Weights of a small GPT-style language model, trained from scratch on English Wikipedia.
Size: 11 layers, width 576, 9 heads of 64 (3 for keys and values), MLP 2048 squared ReLU, vocabulary 8192, 96.5M parameters.
Architecture: no biases in attention or MLP, value residuals, learned residual scales.
Training: 1933M tokens, 7374 steps.
Each number is 128 + 32 x the weight over its row's rms, rounded and kept within 0 to 255. Layers, rows and columns count from 0. The size above them is the row's rms in percent of the matrix's.

# layer 2 MLP down, 576x2048, rms 0.0674, rows 26-79, columns 640-767
size [ 99  99 103 101  96  98 100 100 102 104  99 111  96 106 100  99 100 102 100 102  95 102  97 102 102  99  99  99 100  97  98 102 103 100 100 103 100 103  97 103 101 103 102  97 101  98 100 106  99  99  97  96 104  98]
[[ 83 141  62 111 134 134  86 117 156 148 208 180 135 105 130 168 107 138 115 157 135 181  88 139 137 131 164 103  87  87 130 123 145 142 123  72 133 174  67 125 151 141 133 117 104 143 138  77 177 142  99 144 134 123 137 148 101 102 107 144 131 143 130 120 176 133  47 150 119 106 137 164  72 182 129 114 217 137 154 148 119 122 118 107 141 141 208 102 132 128 144 159 130  86 138  97 105 133 131 115 102  89 121 110 150 208 139 138 156 147 106 155 194 103 124  88  86 145 101 124 118 128  93 132  99 136 142 141]
 [138  86 116 112 119 124 104 137 138  70 153 129 113  96 211 121 111 197 189 119 124 159 164 124 139 151 141  84  91 120 124 124 117 118 120 141 119 124 148 137 137  94 132 123 127 119 154  77 103  46 136 114 160  62 141 141 196 130 134 113 121 133 119  80 158 125 112 140 133 119 135 136 121 171  66 147 157 127 169 141 119 118 135 139  88 196 139  86 126 128 123 123 117 118 165 153 159 117 139 124  64 148 154 192  84 203 120 108 102  84 132 158 110 105 142 112 105 139 155 150 111 149  47  61 154  93  99 121]
 [ 83 154  81 128 126  32 102 123 151  75 152  80 104  98 126 160 121  65 107 121 164 103 150 171 121 171 156 122 144 145  81 105  97 158  59 117 106 152  60 114 129 154 116  94 125 184 107 192 112  61 196 141 166 115 126 133 161 122 151 135 140 126 154 106 124 118 119 142 147 143 119 158 190  95 164 110 123  72  74 136 157 106 126 135 217  71 157 116 140 180  97 132  72 110  42 142 135  79 130 111 117 124  62  97 156 184 141 118 170 198  41 109 132 140 144 137 141  88 109 148 100 119 113 138 101 136 142 104]
 [148 143 120 125 106  42 128 175 152 127  79 136 161 171  66 162 134 159 149 132 140 131 166 150 147 144 120 121 118 151 128 158 122 116 107  88 134 170 121 153 100 157 131 141 139 115  66 209 130 160 114  65  95  98 152 113 144 146 116 147 138 101 146 150  30 129 157 126 141 146 176  69 136 136 171 125 122  88 104 132 140 117 154 165  86 138 153 103 123 105 163 143  77 138  89 157 110 135 120 172 136 126 106 137 177 191 144 132 138 141  94  99  79 103 137  76 111 143 139  86 117 103 112 135 108 117 143 121]
 [194 131 107 100  98  98 115 146 153 113 104  85  82  61 165 193 153 116  93 130 109 113 129  99 103 152  93  84 126  68  93 116 157  94  85  72 124 151 106 137  79 130 109 167 101 108 123  80 121 196 122 161 162  99 157  99 150 115 100 159 137 107  84  86 183 121 140 130 105 105 167  87  88 127 130  93 200  95  85 141 116  65 128 211 177 145 116 117  99 143 108 126 107 164 158  96 162 156 129 154 118 136  40 131  66 176 123 139 106 134 175 157 188 164 136 122 144 111 109 130 171 144  98 157  52 116 176 171]
 [143  84  93 142 128 121 117  76 121 147 158  94 122 132 120 161  73  91 116 125 146 126 140 173  90 118 133  88 133  64 187 105  78 152 114 126 131 139  92 102  96  93 133 102 145 118 108 159 161 119 115 114 146 172 123 107 109 189  89 126 103 117 150 191 193 126  98 101 173 146 145 150  67  77 149 102 124 116 130 130 153 139 119  87  82 102 104 200 153 157 126 176 167 147 126  99 101 130 130 141 105 119 130 122 128  86 113 147 129 142 144 125 188 124 114 113 121 149 155  98 114  87 147 170 124 169 168 160]
 [156 127 101 106  73  26 177 192  83  88 124 162 131 121 176 102 137 125 134 150 100 111  89 133 132 146 121 216 142  53 167 164 119 111  88 166 109 174 159 157 189 156 149  79 121 158 124 103 160 128 110 121 151 120 142 103 139 103  94  95 130  45 113 126  87 142 127 174 116 113 183 119  96 176 139 166 107 130 141 135 111 113 128  96  70 157  76 129 139 104 139 101 155  87 165 105 136 183 131 132 168 124  57  99 164 128 175 145 176 187 138 164 107 131 132 207 106 138 129  90 117 173 170 106 124 147 110 131]
 [104 139  92 120  76  84 141  68 197 203 128 123 130  82 170 144 107 141 142 112 161 203 164 171  93 141 137 150  90 119 168 157 120 158 130  78 152 146 166 148 123 162 138 124 107 129 138 164 155 179  99 114 161  90 123  81  93 110 114 111 144 121 175 114 108 124 109 126 138 173 172  74 160 127 123 181  48 120  91 138 136 120  97 131 154  59 103 132 118 118 144 149 120 160 120 122 130 120 132 116 116 157 178 153 123 181 127 112 150 132 148 162 130 138  89  96 123 121 175 158 132  89 128 113 126  91 164  78]
 [157 121  21 123 131 148 129 109 139 117 106  98  60  99 101 155  89 170 110 143 149 142 212 111 118 178 106 172  97 134 139  97 136 112  99  90 117  60  93 113  79  90 125 149 143  88 148 146 158 105  82 129 120 154 144 110 161 186 110 130 127  63 127 123 128 123  87 117 146 172 131 116 122 181  90 137 147 112 142  99 123 139 207 116 136 113  85 144 172 126 209 118 114 106  77 121 103 122 123  88 120 136 159 145 161 135 170 111 163  85  96 105 133 109 126 135 163 227 154 104 149 181  92 137 109 108  99 110]
 [144 141 129 114 140 156 120  87  97 154 145 152 156 123  52 169 133 126 139 128 130  65 196  96 120  74 116 125 129 152  63 120 135 136 135  85 120  59 133 111 136 112 146  99 148  91 149  97 125 195 136 110  93 121 111 102  88 152  65 138  91 150 157 106 141 128 138 115 133 160  57  65  89 101 125 129 147 159 110 149 127 157 117 133 171  97  77 112 103 107  92  83 171 134 111 158 159 143 127 111 163 106 161 143 173 205 109 169 179  97 116 137 140 145 126  75 103 119 198 109  70  99 144  62 131  85 149 123]
 [136 148 105 195 111 125 145 141 192 126 211 126 108 144 114 114  55 122 124 145 103  78 139 173 106 142 103 120 118 146 141 107 106 143 123 111 119 156 134 106 221 146 132 106 124 133 180  77 109 102 133 142 199 173 152  87 147 148 124 115 114 187  86 130 166 141 209 130 183 101  76 103 150 127 114  81 103 173 137 104 135 123 100 119  59 127 176 100 153 160 176 107  64 149  95 107 134  94 121 112 144 137 114 170 134  85 134 144 114 165 122 123 155 130  59 130 155  87 102 104 161 160 122 139 184  92 121 131]
 [ 91 149  48 112 120  80 129  87 122  84 169 128 153 101 168 219 179 135  90 155 116 128  90 134 129 151 149 148 117 103 156 109 120 150 118  60 157 135 175 159 151 124 132  83 112 117 126  91  89 199 183  71 153 162 145 115 133 117 159  94 150 162  83 118 111 123 139 106  77 101 124 200  99 142 139 119  83  75  43 126 136  22 120 140 140 139 142 177 176 102 114 155 117 201 113 145 113  90 133 174 109 135 100 190 143 154 118 137 138 121 131 186 174 118  93 206 125  62 133 106 115 142 170 133 191  69 147 102]
 [136 139 123 129 101 145 165 172  77 134 167 136  98 144  76 137  37 139  94 111 198 140  63 134 105 120 135 234 127 141 126 105  84 120 124 126 118 164 124  89  91 135  94 147  86  59 109 114  92 134 108 156 118 102 104 163  83  52  90 151  98 148 166 162 160 123 130 118 104 199 145 140 174 166  90 115 149 105 175 146 120 130 138 128  85 102 116  95  93  95 142  70  98 107 181  67 108 120 118 150 151 149 140 154 101 128 128 112 169 140 172 123 182 111 141 128 140 116 127 105 110 138 120 164 126 125 198 128]
 [156 124 142  68 135 129 149 112 116 110 135 137 114 147 145 114  86 126 160 123  97 122 157 129 107 134 138 163  93 168 108 117  94 131 127 150 124 178 127 148 114  95 126  59 111 165 158 181 136 145  94 100  85 176 134 115  89 134  95 139 113 151 116 148  54 144 118 114  99  98 122 150  77 121  98 124 159 182 126 141 153 148 167  81 183 121 102 148 183 163 137 120 145 119 124  94 114 179 132 117 114 137 169 173  55 185  84 158 134  63 133 100 135 130 130  95 140 142 151 110 125 112 149 167 111  97  85 174]
 [163 177 108 127 103 150 117 132 169 139 131 103 146 122 107 196 129 108 127 118 113 145 154 112 120 124 123 166 100 106 117 117 148 139 157  56 120  73  95 112 167 135 107  91 137 125 149  52  89 100 139 102 160  69 139  57  77 123 147 127 156 126 123  93 120 119  70 122 151 148  91 106 141 173 124  94 159 163 172 129 145 139  94 156 134 156 122 121 122 190  81 159 146 115 179 120 106 154 121 185 120 102 178  89 109 124 109 187 102 181  51 137 140 157 115 152  87  79  88 111 135 144  90 165 155 112 104 125]
 [133 101  93  73 184 177 120 131 111 110 150 112 107  97 184  90  90 109 150 132 156 103 173 145 124  99 170 143 132 143 144 157  91 120 136 128  83 124  79 130 148 152 118 113 149  80  72 159 119 153 109  97  92 165 110  77 179 147 114 175  97 145 187 132 131 134 111  98 157 145 190 149 151  50 121 132 135 219  77 124 151 102 171  89  91 125 108 133 134  77 103 215  88 162 115 138 121 131 134 192 100 141 104 111 113 165 169 122 123 157 152  89  99 172 119 156 119  90  72 148 139  98 151 120 149  98 106 160]
 [114 141 147 102  88  93 117 121 171 135  64 122 134 134 114 110 103 149 124  93 169 108 185 125  95  92 126  95 120 112 147 129 108 152 100 103 157  49 138 120 107 131 156 114 130 139 152 102 110 118 135  69 137 124 108  99 139 141 156 126 151  87  75 164  61 129  60 151 148 185 156 172 144 141 137 136 107 109  81 114 206 104  29  32  66  88 155 133 179 175  90  99 103 140 108  94 142  79 134  86 108 134 229 115 166  51 167 151 129 145 128 146 134 124 138 152 157  80 142 131  95 166 126  54 136 169  74 140]
 [120 135 166  99 166 108 123 127 152 165  75 115 127 112 107 119 157 182 140 106 121 168 139 164 161 179 119 143 104 109  65 141 150 133  87 171 102  95 127 103 132 121 131 129 102 103 148 104 155 116  69 144 144 147 146 134 169 108 140 122 135 116  40 118  58 130 152 144  74  17  89 141 136 103  96  86 177 152 186 126 136 151  82 121 129 119  89 147 149 132  77 112 152 123 116 140 109 116 122 115  59 154 157  68 122 130 133 120 145 107 100 137  82 106  88 140 136 158  42 169 173 124 126 109 169  79  64 126]
 [156 144  68 139 133 144 154 121 142 181 219  96 154 168 149 113 144  86 101  92 160  85  95 166 174 121 167 159  74 120 127 117 151 125 145 162 136  95 118 127 171 112 122 101 120 136  69  91 115 122 170 124  95 143 163 126  46 208 154 141 161 133  96  95 157 136 151 166 106 141 133 147 134 147 102 127  50 178 130 124  80 186 111 127  89 175 135 164  50 140 121 141 113 190 111 133 123 100 127 159 149 107 107  95 132  71 181 148 113 201 153 105 138 171 128  85  79 117 103 166 138 131 115 142 163  79 110 121]
 [111 136 137 143  96 173 112 134 157 131  35  70 128  77 108 151 145 161 126  99 120 157 191  83 157 178 147 158 152 101 216 123 170 117  98  71 120 117 144 126 109  99 107  84 133 111 122 235 136  89 186 117  93 111 172 106  81  18 131 142 113  94  93  49 109 117 163 118 100 100 113 122  78 127 154 124 177 127 106 113 144 154 103 178 127  85 177 158 182 150 128  81  91 131  85 100 133 100 124 119 103 102 141 126 148 159 158 113  78 150 134 165 173 129  97 112  92 107  92 136 112 131  97 182 120 117 130 141]
 [131  82 154 123 167 137  98 140 164 166 113  88 124  87  95 130 139  69 109 137 137 128 145  88 114 176 106  91 154 127 130 118 107 133 149 156 126  92  95 117 155  89 115 148 115 123 130 137 121 117  51 105 142  85 107  95 133 224 157 120 118 156 105 114  69 117 106 153 140 172 142 209 187 103 124 148 164 113 167 132 173 167 116  95  63 149  86 120 132 118 181 129  93  97 124 121 129 183 121  84 138 135 126 137  84 155  97 106 117 166 121 105 102 136 140 121 110  87 138 127  94 202  91 164 167 212 135 127]
 [142 146 109 133  94   0 146 105 137 137 114 161 182  92 133 147 140  79 108 157 115 163 105 149 149 141 104 123 115 138 141 146 138 116  70 164 153 133  90 146 178 134 145 126 124 127  93 139 188 142 100  98 123  65 122 121  89 134 174 128 144 102  97 170 135 136 138 118 126 122 144 141 107  94 132 122 127  74  90 138  65  88 114 141  90 121 145 107 123 153  73 146 163 102 132  90  94 107 121 145 145 160 103 123  83 108 141  86  92 154 147 186 126 143 132 208  76 152 173  94 129 172 112 113  83  78 104 125]
 [215 120 149 131  84 228 135  89 108 101 161  73 121 105 123 130 120 111 111 152 122 108  78 144 141 162 126 114 107 160  78 136 115 154 130 163 132 129  73 123  80 153 116 113 115 174 154  85  94 109 152 108 130 104 160  89  99 183  94 142 132  82 153 133 137 120 161  86 112  61 102 156 135 119 129 133 221 133  98 166 129 118 158 135  86 116  79 124 154 128  90 117 164 128 150  70 166 144 126 190 116 109 105 111 100 125 191  76 162 125 117 124 183 154 152 151 135 149 114 108  75 159 105 130  80  54 175 119]
 [108 171 162 140 117 159 188 130  59 145 153  99 135 133 104 137 162 113 188 114  59  54 110 149 145 130  94 149 171 166 188  99  84 153 120 119 130 191 132  90 145  90 129 157 111 133 144 103 194 162 121  90 102 132 157 207  96 176  87 137 148  88 111 130 150 124  87 127 159 149 121 106 105 106 132  83 165 107 141  99 109 159  65 134 138 109 107 131  91 133 117  97  87 141 114 101 126 164 132 121  78 131 139 154 178 131 144 156 134  85  97 111 117 142 121  85 168 114 216 112 124 149 136  92  42  66 165 118]
 [168 114 116 156 116 175 121 189  95 106  62 111 155 147 172 163 156 107 124 132  99  88 156 144 165  94  98 123 114 168 124 104  63 123 127 163 129 100 147 142 202 137 155 141 105 181 127 114  53 105 157 119 116  84 122 161 148  57 118 134 114 114 118 132 169 128 149 132  97  87 152  73 167  67  89 101 104 148 126 135 136 156  73 159  75 107 107 151 171 224 121  98 153 138 169 155 151 122 131 110  66 126 162 118 176 129 107  98 153 114 110 109 126 139 128  74 141 112  85  79 143 105 123 122 131 132 124  97]
 [117 120 203 101 163 138 128 132 148 135 115  71 192 138  36 207 102 100 147 127  94 154 141 122 222 108 143 156  96 174 185 132 121 111 108 165 150  90 126 151  99 113 113 148 128  84 125 205 116 153 171 157  94 100 134 130 115 104 118 131 173 169 199  83 130 119 120 139 162 114  94 123 190 153  84 125 155 130 139 129  88 144 147 124  97 119  83 135 114 129 172 138 179 123 177 108 157 112 126 154 191 117  66 116 134 143 115 165 176 122 145 108 113 137 126 174 100 101  34 155 183 121 127  95 121 121  90  88]
 [164 106 156 163 153 167 160 178 141 197 179 139 103 162 126 156 112 173 128 122  94 156 169  91 111 215 129 137 117  88 118 134 134 116 130 111 103 139 105 129 126 157 129 128 104 117 138 113 129 138 116 115 208 145 125 153 134 156  93 129  99 125 130 207 161 130 105 110 122 187 195  90 121 100 111 181 145  77  69  99 168 131 130 123 148 139  72  87  92 155 117  97 167 127 208 132 103 194 133 129 174 116 173  86 128 126 155 101 118 138 109 112 144 136  96 138 146  89 150 142 110 130 120 149 141 163 124 108]
 [181 103  94 110 161  97 116 120 107  72 153 137 126 138 144 122  90 156  81 139  95 169 176 160  79 165 127 145 180 131 133 111  78 121 186  91 101 214 111 130 107 120 113 115 113 170  75 100 120  64 141 145 145 143 149 144 159 169  67 102 134  88 145 110 110 137 127 120 133 110 178 161 100 169  88 149 131 145 114 128 123  48  88  93 185 122 124  91 171 116 148 131 137  58 155 135 189  96 131  93 143  78 191 148  66 132  69 181  89 134 119 135 150 122 172 173 110 141  54 154  99  99  57 121 141 115 123  76]
 [153 139  85 175 156 175 178  78 101  88 161 165 137 108 121 121 143 106 132 117 134  97  99  81 183 154 108 113 114 107 175  82 155 138 114 123 128 108 106 133 100 119 135  94 142 152 149 148 135 167 150 199  90 126 138 155  89 151 162 133 130 115 134 132 112 142 137 143 140 126 122 149 125 112 155 168 142 107  99 107 172 158  60 124  42 154 123 135 117 139 154 112  99  81 195 130 144  72 127 109 105 168 107 150 177  80 148 111  52 143 140  89 138 133 127 142 140 138 158 143 119 141 148 110 162 133 212 180]
 [ 87  89 103 193  83 127 153 134 137 135 155 114 171 104 102 170 182 140  72 114 150 152 124 128 142 152 163 120 191 108 101 150 156 134 137 135 150  89 105 118  95 140 114  91 112 111 100 154 163 168 104 109 100 173 108 190 115  70 140 137 117 154 167 111  70 129  94 137 116 183 106 136 156 156 104 137  60 146 151 125 183 191 132 175  78 124 156 193  92  60 157  72 172 124 122 120 104 153 127 135 188  88 127 172  99 138 122  94 153  91 142 120 147 105 152  85 114  82 122 119  61 134  42 122 109  90  87 145]
 [ 67 178 109 108 111  95 162 130 105 223 132  83 102  98 115 144 180 123  45 141 109 135 104 165  47 119 130 124 115 164 111 154 109 135 129 132 152 114 100 151 125 104 109 107 153  54 131 171 168  56 117  93 128  98 109 118 152 203 148  93 133 140 158 163  50 127 163  96 103 132 104 146 132 115 135 133  88 142 156 133 106 100  39 111 125 143  73 105 138 125  93 114 109 113  65 132 139 154 124 158 115 121  85 137 164 166 116 122 145 133 107 156 131 160 129 174 174 128  77 144  95  85 147  95 163 132  46  84]
 [125 108 185  75 113 195 160  92 134 132 126 169 153 109 112 139 181 132 137 127  82 186 167 106 155 138 135 132  64  50 157 136 135 134  84  68 100  99 171 112 127 188 123 119 147 177 137 109 156   0  91 141  96 131 109 112  87 162 113 140 143  77 138  92 117 139 113 113 137  76 149 120 121 121 128  57 214  89  71 123 168 164 167 108 128  86 144 178 115 176  93 100 181 165 126 116 104  77 120  72 150 129 103 133 137 153 150 100 148 128 104 124 172 144 103 165 150 145 172 131  70 119 142 121 166 158 113 151]
 [152 159 156  59 174 206 129 108 109 137 117 155 103 123 147  71  89 174 122 102 176 193 209 103  97 150 109 152 115 128 103 129 150 113 127 136 104 160 137  83 148 128 124 147 122 148 126 142 106 115  12 117 104  98 136 101  67 151 122 141 109 150 158  88 102 119 123 127 123 146  85 125 140 153 116 112 105 192 212 135 131 136 126 123 167 133  96 127 121 120 155 170  97 165 164 120  98  55 130 108 157 139  74  39 124  60 100 141 112 159 140 157 121 111 151 158 121 160 164 123 180  71 140  62  67 104 152 133]
 [102  68 154 106 119  71  93 102 111 133 110  85 166 108 104 147 120  49 176 144 157 128 113 157 173  58 156  85 129 130 135 115 178 150 120 126 153 106 115 108 119 195 118  71 143 156 173  30 199  64 161 116  74  67 131 152 101  92 145 125 133  97 118 127 132 108  92 147 122 197 105 161 117  68 108 102 125 125 150 134 150 125 157  79 103 102 152 124  54 100 125 155 112 148 173 175 101 172 127 121 215 118  77 133 191 149 120 143 109 125 105 126  95 119 106 236 124 137 131 135 102 218 117  46 178  87  92 143]
 [185 134 124 149 167 126 137 124 146 107 119 164 164 159 190 144 149 106 122 123 107 170 124 128 117 146 122 143  90 150  84 131 149 137 109 105 118 127  96 159 156 109 158 171 144 175 118 151 107 130  84 168 158 210 157 155 128 111 141 141 142 124 119 101 132 117 139 138 161 160 113 139  53 165 113 189 121  86 132 114 138 148  99 123 173 131 127 132  34 141 138 159 138  96 114 162  98 206 137 142 117 168 118 183 150  95 102 162 191  88 151 149  93 158 143 108 120 168 140 183 133 136 105 146 143  83 160 129]
 [ 79 129 134 147 134  87 118 112  98 147  16 103 174  90 170 104 112 154 130 128 142 105 102 131 104 183 135 118 147 185 171 107  84 117 146 119  76 100 108 117 186 127 108 128 140 151 146 132 156 153 116  98 144  70 103 173 152 131 162 121 125 128 181 150  94 137 138  96 126 105 125 146 120 124 105 162 121 162 128 126 136 154  89 138 136 103 172 130 105 103 102 129 105 100 148  65 169  77 128 145 132 150 141 106 131 154  95 105 139 145 153 135 131 149 166 153 148  84 149 121 130 167 108 101 156 114 125  99]
 [132 169 113 171 142  69 153 125 152 152 157 133 118  99 139 116 120  78 116 136 141 143 174 120 126 107 144 141 166 197 124 147 153 140 172 128 156 138 148 187 139  95  92  84 147 109 131 204 111  95  74 106 102 151 130 108 140  54 142 132 101 148 148 127 145 125  75 163 120 139 186 138  93 141  95 165 205  94 125 136 118 155 111 139  87 121 153 131 136 151 165 139 122  87 108 144 125 136 126 101 151 141 176 116  92 147 128 143 135 177 160 135 135 118 136  97  98 112 115 163 156 123 112 142 119 194 178  83]
 [255 153 139 103 108  83 134 121  98 138 164 120 130  42 115 164 143 149  55 129  83 144 135 123 132 117 115 107 111 114  41 118  96 116  72 136  85 121 184 132 177  84 130  95 123  79 115 134  93 111 158 125 114 191 143 123  81 141 137 126 170 144 137 150 126 138  93 105 134 207 143 114 170 138 146 138 133 174 102 133  96 151 187 146 134 131 161 152 105 170 168 114 138  98 177 121 120 166 130 110 135 135 121  54 129  83 140 170 118 122 168 173 141 115 158  97 127 106 108 139  50 127 129 150 144  57 191 115]
 [ 90 157 181 180 122 180 138 103  90 169  95 110 159 159 135  85 155 112  91 114  74 134 132 133 104  99 139 115  94  82 173 133 109  82 100 131 134 122 141 160 123 137 140 180 138 113 113 143 151 176 127 127 117 106 102 163 160  68 100 135 145 154 221  93 160 125 119 170 121 143 166 117 116 160 140 123 230  86  99 138 139  65 147  82  78  88  82 122 108  65 102 147 173  78 121 116 133 193 120 123 107 138 135  89 168 109 153 122 147 122 133 188 102 122 114  97 120 129 107  96 130 129 145  95 143  61 130 114]
 [ 75 139 106 124 112  89  87  71 136  95 136 114  88 106 167  75 143  61  97 113 123 109 173 141 136  58 106 157 182 155 195 119 179 123  42  99 166  84  77 173  97 184 146 139 133 121 124 138 142 187 130 122 118 131 120  47 116  55 146 142 105 111  89  99 141 135 128 104 142 197 127  36 136 156  91 161 129  78 146 141 137 139 162  98 225 201 142 121  92 158 185  63  93 113  82 115 154 109 130 119 156 162 114 168 106 161 121 160  85 119 113 125 128 160 123 185 118  98  80  86 147 114 158 148 151 171 112 141]
 [ 72 113  57 137  56 105 167 135 104 125 205 150 124 122 203 144 156 178 143 133 103  82 113 131 113  95 104  85 149 144  92 140 136 123  89  96 139  97 146 114  90 144 132 105 113 111 112 161 160 131 174 108  97 139  96 159 139 137 125 132 101 169 144 140 126 108  87 142 126  92 147 170 171 207 120 128 144 121 174 120 132 149 157 166 151  95 192  77 136  73 160 147 104 109 145 167 156 184 121 108 133  84 121 162 157 148 144 158 113 143  86  97 139 108 187 123  96 112 164 178 138  81 135  95 131 129 106 121]
 [ 90 138 133 123 113 115  96 125 113 139 182 122  93 161 179 155  93 151 132 132 137 104 143 134 121 131 143 137  85 151 133 139 201 107 134 119  64 189 153 121 112  69 136 112 110 154 109 132 117 170 144 126 158 175 189 142 160  76 149 115 125 128 151 134 191 125 126  91 122 163 136 134 150 145 145 141 108 142 131 137 123 118  91 148 135 103 179 103 100 164 131 126 104 102  80 153 118 150 135 136 140 102 130  85  82 147 184  94 161 130 129 157 130 125 130 148  84 115 139 146 151 181 200 161 198 133  94  84]
 [118 154 107 151  94  60 113 165  72 154 117 142  96 141 156 179 119 124  71 147 124  97  87 161 118 189 153 159 103 202 194 137  89 168 139 162 146 120 134 122 107 155 143 139 122 160 132 109 190 114  94 113 111 164  99  80 131 110 150 163 151 101 126 147 133 125 138 115 119  69 146 130 133 109 111 199  75 183  80 125 161 184 102 130  85 159  74  75 126 155  66  91  74 109 157 115  83 135 119 105 144  91 145 160 146  72 132 120 174 128 187 159 111 156 113 102 129 186 185 162 128 176 124  91 148  86 146 125]
 [227 110 170 159  94 179 147 151  51 115  28 152 124 136 197 134 131 162 135 108 160 169 157 126 103  93 114 166  79 153  85  90 148 122 185 173 130 136 108  76 118 111 142 200 122 138 141 124 139 101 167 134 145 140 139 199 128 103 148 127 175 160  77  96 164 126 145 125 117 135 110 111 132 111 155 104 140 134 160 116 147 117 162 160 183  95 168 127  81  58  78 203 111 131 199  63 153 173 133 116  97 167 183 150 173  96 118 127 108 118 108 120 155 121 164  52 151 193  59  79 121 113 173 115  49 180 142 153]
 [120 149 104  83 166 193 151 124 147 137 202 130 101 139 147  93 131 130 177 148 166 106  90 119 137 169  83 119 147 151 134 170 156 141 103  89 175  63 116 136  87  93 135  87 141 145 127  62 181 100  60 160 138  96 107 152 126 139 151 136 134 126  74 118 127 129 136  95 132 204 118 145  87 128 187 118 122  99  49 124 116 187  56 135 173 118 162 122 121 109 144 167  98 100 107 138 152 132 128 186 170 119 144 172 181 130 123 111 121 179 134 135 109 141 110 105 156 107 156 128 129  71 164 139 132 144 149 129]
 [ 92 134 209 144 100 107 131 157  51 136 113 138 161  89  95 167 123 182  77 101 144  67 102 181 110 130 140  85 144 128  96 154  52 130 139 166 118 136 133 118 155 155  95 150 125 122 158 117  72 201 165 100 121 157 127  86 104 100 101  91 130 145 108 116 113 131 133 119 133 168 109  89 140 122 135  96 140  82 135 115 116 182 108  96 140 178 136 116 159 110 121 128 185 115 112 125 117 155 129 137 170 114 126 143 167 164 149 129 121 129 118 137 144 112  96 157  82 117 126 122 159 172  98 111 105 124 105  78]
 [178 124  71 124 141 104 119 152 116  47  81 131  88  87 149 166 126 116 149 142 161 122 162 116 109 109 124 166 116  84 164 141 187 143 140 133 124 137  67 135 151 106 150 105 137 151 107 180  97 125 159  73 106 146 132 114 136 105 123  80 133 133 133 112 111 130 135 145 117 125 124 136  99 130 119 146  86 142 159 123 145  78  92 119 133  99 135 208 116 153 114 136 135 115 118 120 101 101 142 161 104 105 135 102 133 125 159  90 202 157 124 122 165 160 134 128 160  95  50 166 114 159 127 162  76 126 171 142]
 [119 136 117 166 154  83  92 101 103  97 120 156 116 119 168 143 151  90 145 117  99  41 140  77  73 123  98 133 151 134 147 117 141 126 145 150 137  64 158  99 132  92 145 117 139 190 156 143 127 151 142  85  85 165  94 111  99 121 131 135 126 100 147 129  75 128 139 113 107  88 101 134 183  93 124 185 139 103  89 114 155  89  83 113 133 143  94 138  77 140 168  32 151 109  92 105 112  93 126 141 127 110  90  92  69 108 115 111 131  91 179 158 149 126 155 175  95 104 139 105 179 141 122  86 163  77 149 132]
 [135 103 152  66  91 163 106 129  96 161 132 104 102 128 136 164 179 174 115 130 177 168 130 153 127 132 152 147 137 169 129 100  90 138 127 121 149  91 125 109 181  87 146  99 155 131 134 112 135 133  89 144 126 134  84 122 125 114 131 133 145 156 124 215 136 142 151 151 146 181 108 102 144 144  60 118 104 150 169 115  95 133  92 149  67  59 102 116  81 201 105 149  99 128 118 116  89 159 127 143  58  86  85 136 114  82 124  62 148 130 101 145 135 173 142  75 126 101  82 144 130  84 139 154  96 137  58 112]
 [142 125 100 100 100 199 184  86 164  50 106 157  76 112  68 147 157 163 168 123 144 125  48 163  82  90 166 163 112  74 113 122 156 117 166  90 100 126 133 153 160  68 109 108 117 149 145 148 157 150 162 140 137 134 136 150 117 117 149 102 162 133 139  65 183 137 118 141 176 118 150 125  66  93 113 118 168 165  55 146 178 167 152 135 167 115 165  83 146 135 134 117 181 148 116  77 111 113 118 104 166 100 140 119 152 158 168  77 175 173 132 125 111  92 165 120  80  83 174 169 126  98 161 100 153 111 103 125]
 [ 89 154 166 100  89 149 106 142 111 140 149 167  98 139 125 138  89 138  99 139 157 173 110 139 146 157 106 139 125  80 114 152 122 138 114 128 117 108 137  92 120 140 110 157 140 102  81 127 140  86 112 112 110  92 136 123 175 205 133 134 160 127  99 110 146 141 148 120 144 192 112 130 105 133 108 112 107 107 179 102 143 149 144 131 138  62 178 113 114 101 142 172 108  62 102 105 129 129 130 147 136 155 132  84 130 152  87  84  84 122 147 125 138 117 142 145  87  89 114 110  84 217 151 131 163 164 163 150]
 [ 60  91 192 121  95 142 133  97 162 188 101  86 131 140 112 127 147 202 185 133 119 183 129  69 119 158 137 175 170 180 168 154  69 117 161 146 160 158 113 114  77 107 124 142 102 175 113 110 105 138 152 148 134 106 120 105  99 177 101 129  91 140 133 141 111 118 108 134 113 136 137 118 132 174 122 156  59 111  98 107 163 104 135 118 168  60 102 139  91  96 108 139 188 115 127 113 134 148 127  92  89 123  94 128 118 100 132 150 135 122 157  85 153 134 115 143  98 157 241 125 133 148 148 109 164 116  96 139]
 [ 99 133 146 100 117 114 142 138 118 111 202 157 154 110 110  98 112  66  88 107  80 135 205 116 102 158  83 190 117 122  96 117  76 107 149 133 152 122 121 127 156 137 102 149 102 152  75  48 128 109 144  77  77 105 111 123 104 173 138 142 144 193 104 122 126 130 100 150 119 135 170 154 144 139 122 112 101 117 117 121 111 138  54 107  74 121 167 110 158 221 114 151  65 136 167 130 105 128 127 165 111 163 107  90  76 109 114 114  91  98  97  83 104  94 121 103 127 107 136 108 151 156 148  75 137  86 164 123]
 [ 99 113  59 117 120  75  81  85 129 146 142  88 105 150 101 152  92  86 139 119  82 139 128 169 149 194 114 111 120 137   8 112  91 118 125  92 121 148 108 188 131 150 133 163 125 155 137 158  89 125 159 151 114 102 107 130 106 125 102 125 120 111 102 162  84 123  60  98 174 113 164 138 155 116 150 111  98 141  82 157 159  84  79  92 145 103 116 119 142 117 164 124 131 119 170 101 136  59 124 129  78 122 161 151 104 157  88 136 156 123  75 185 127 155 165 113 152 108 146  99 153 183 140 124  72  71 176  96]]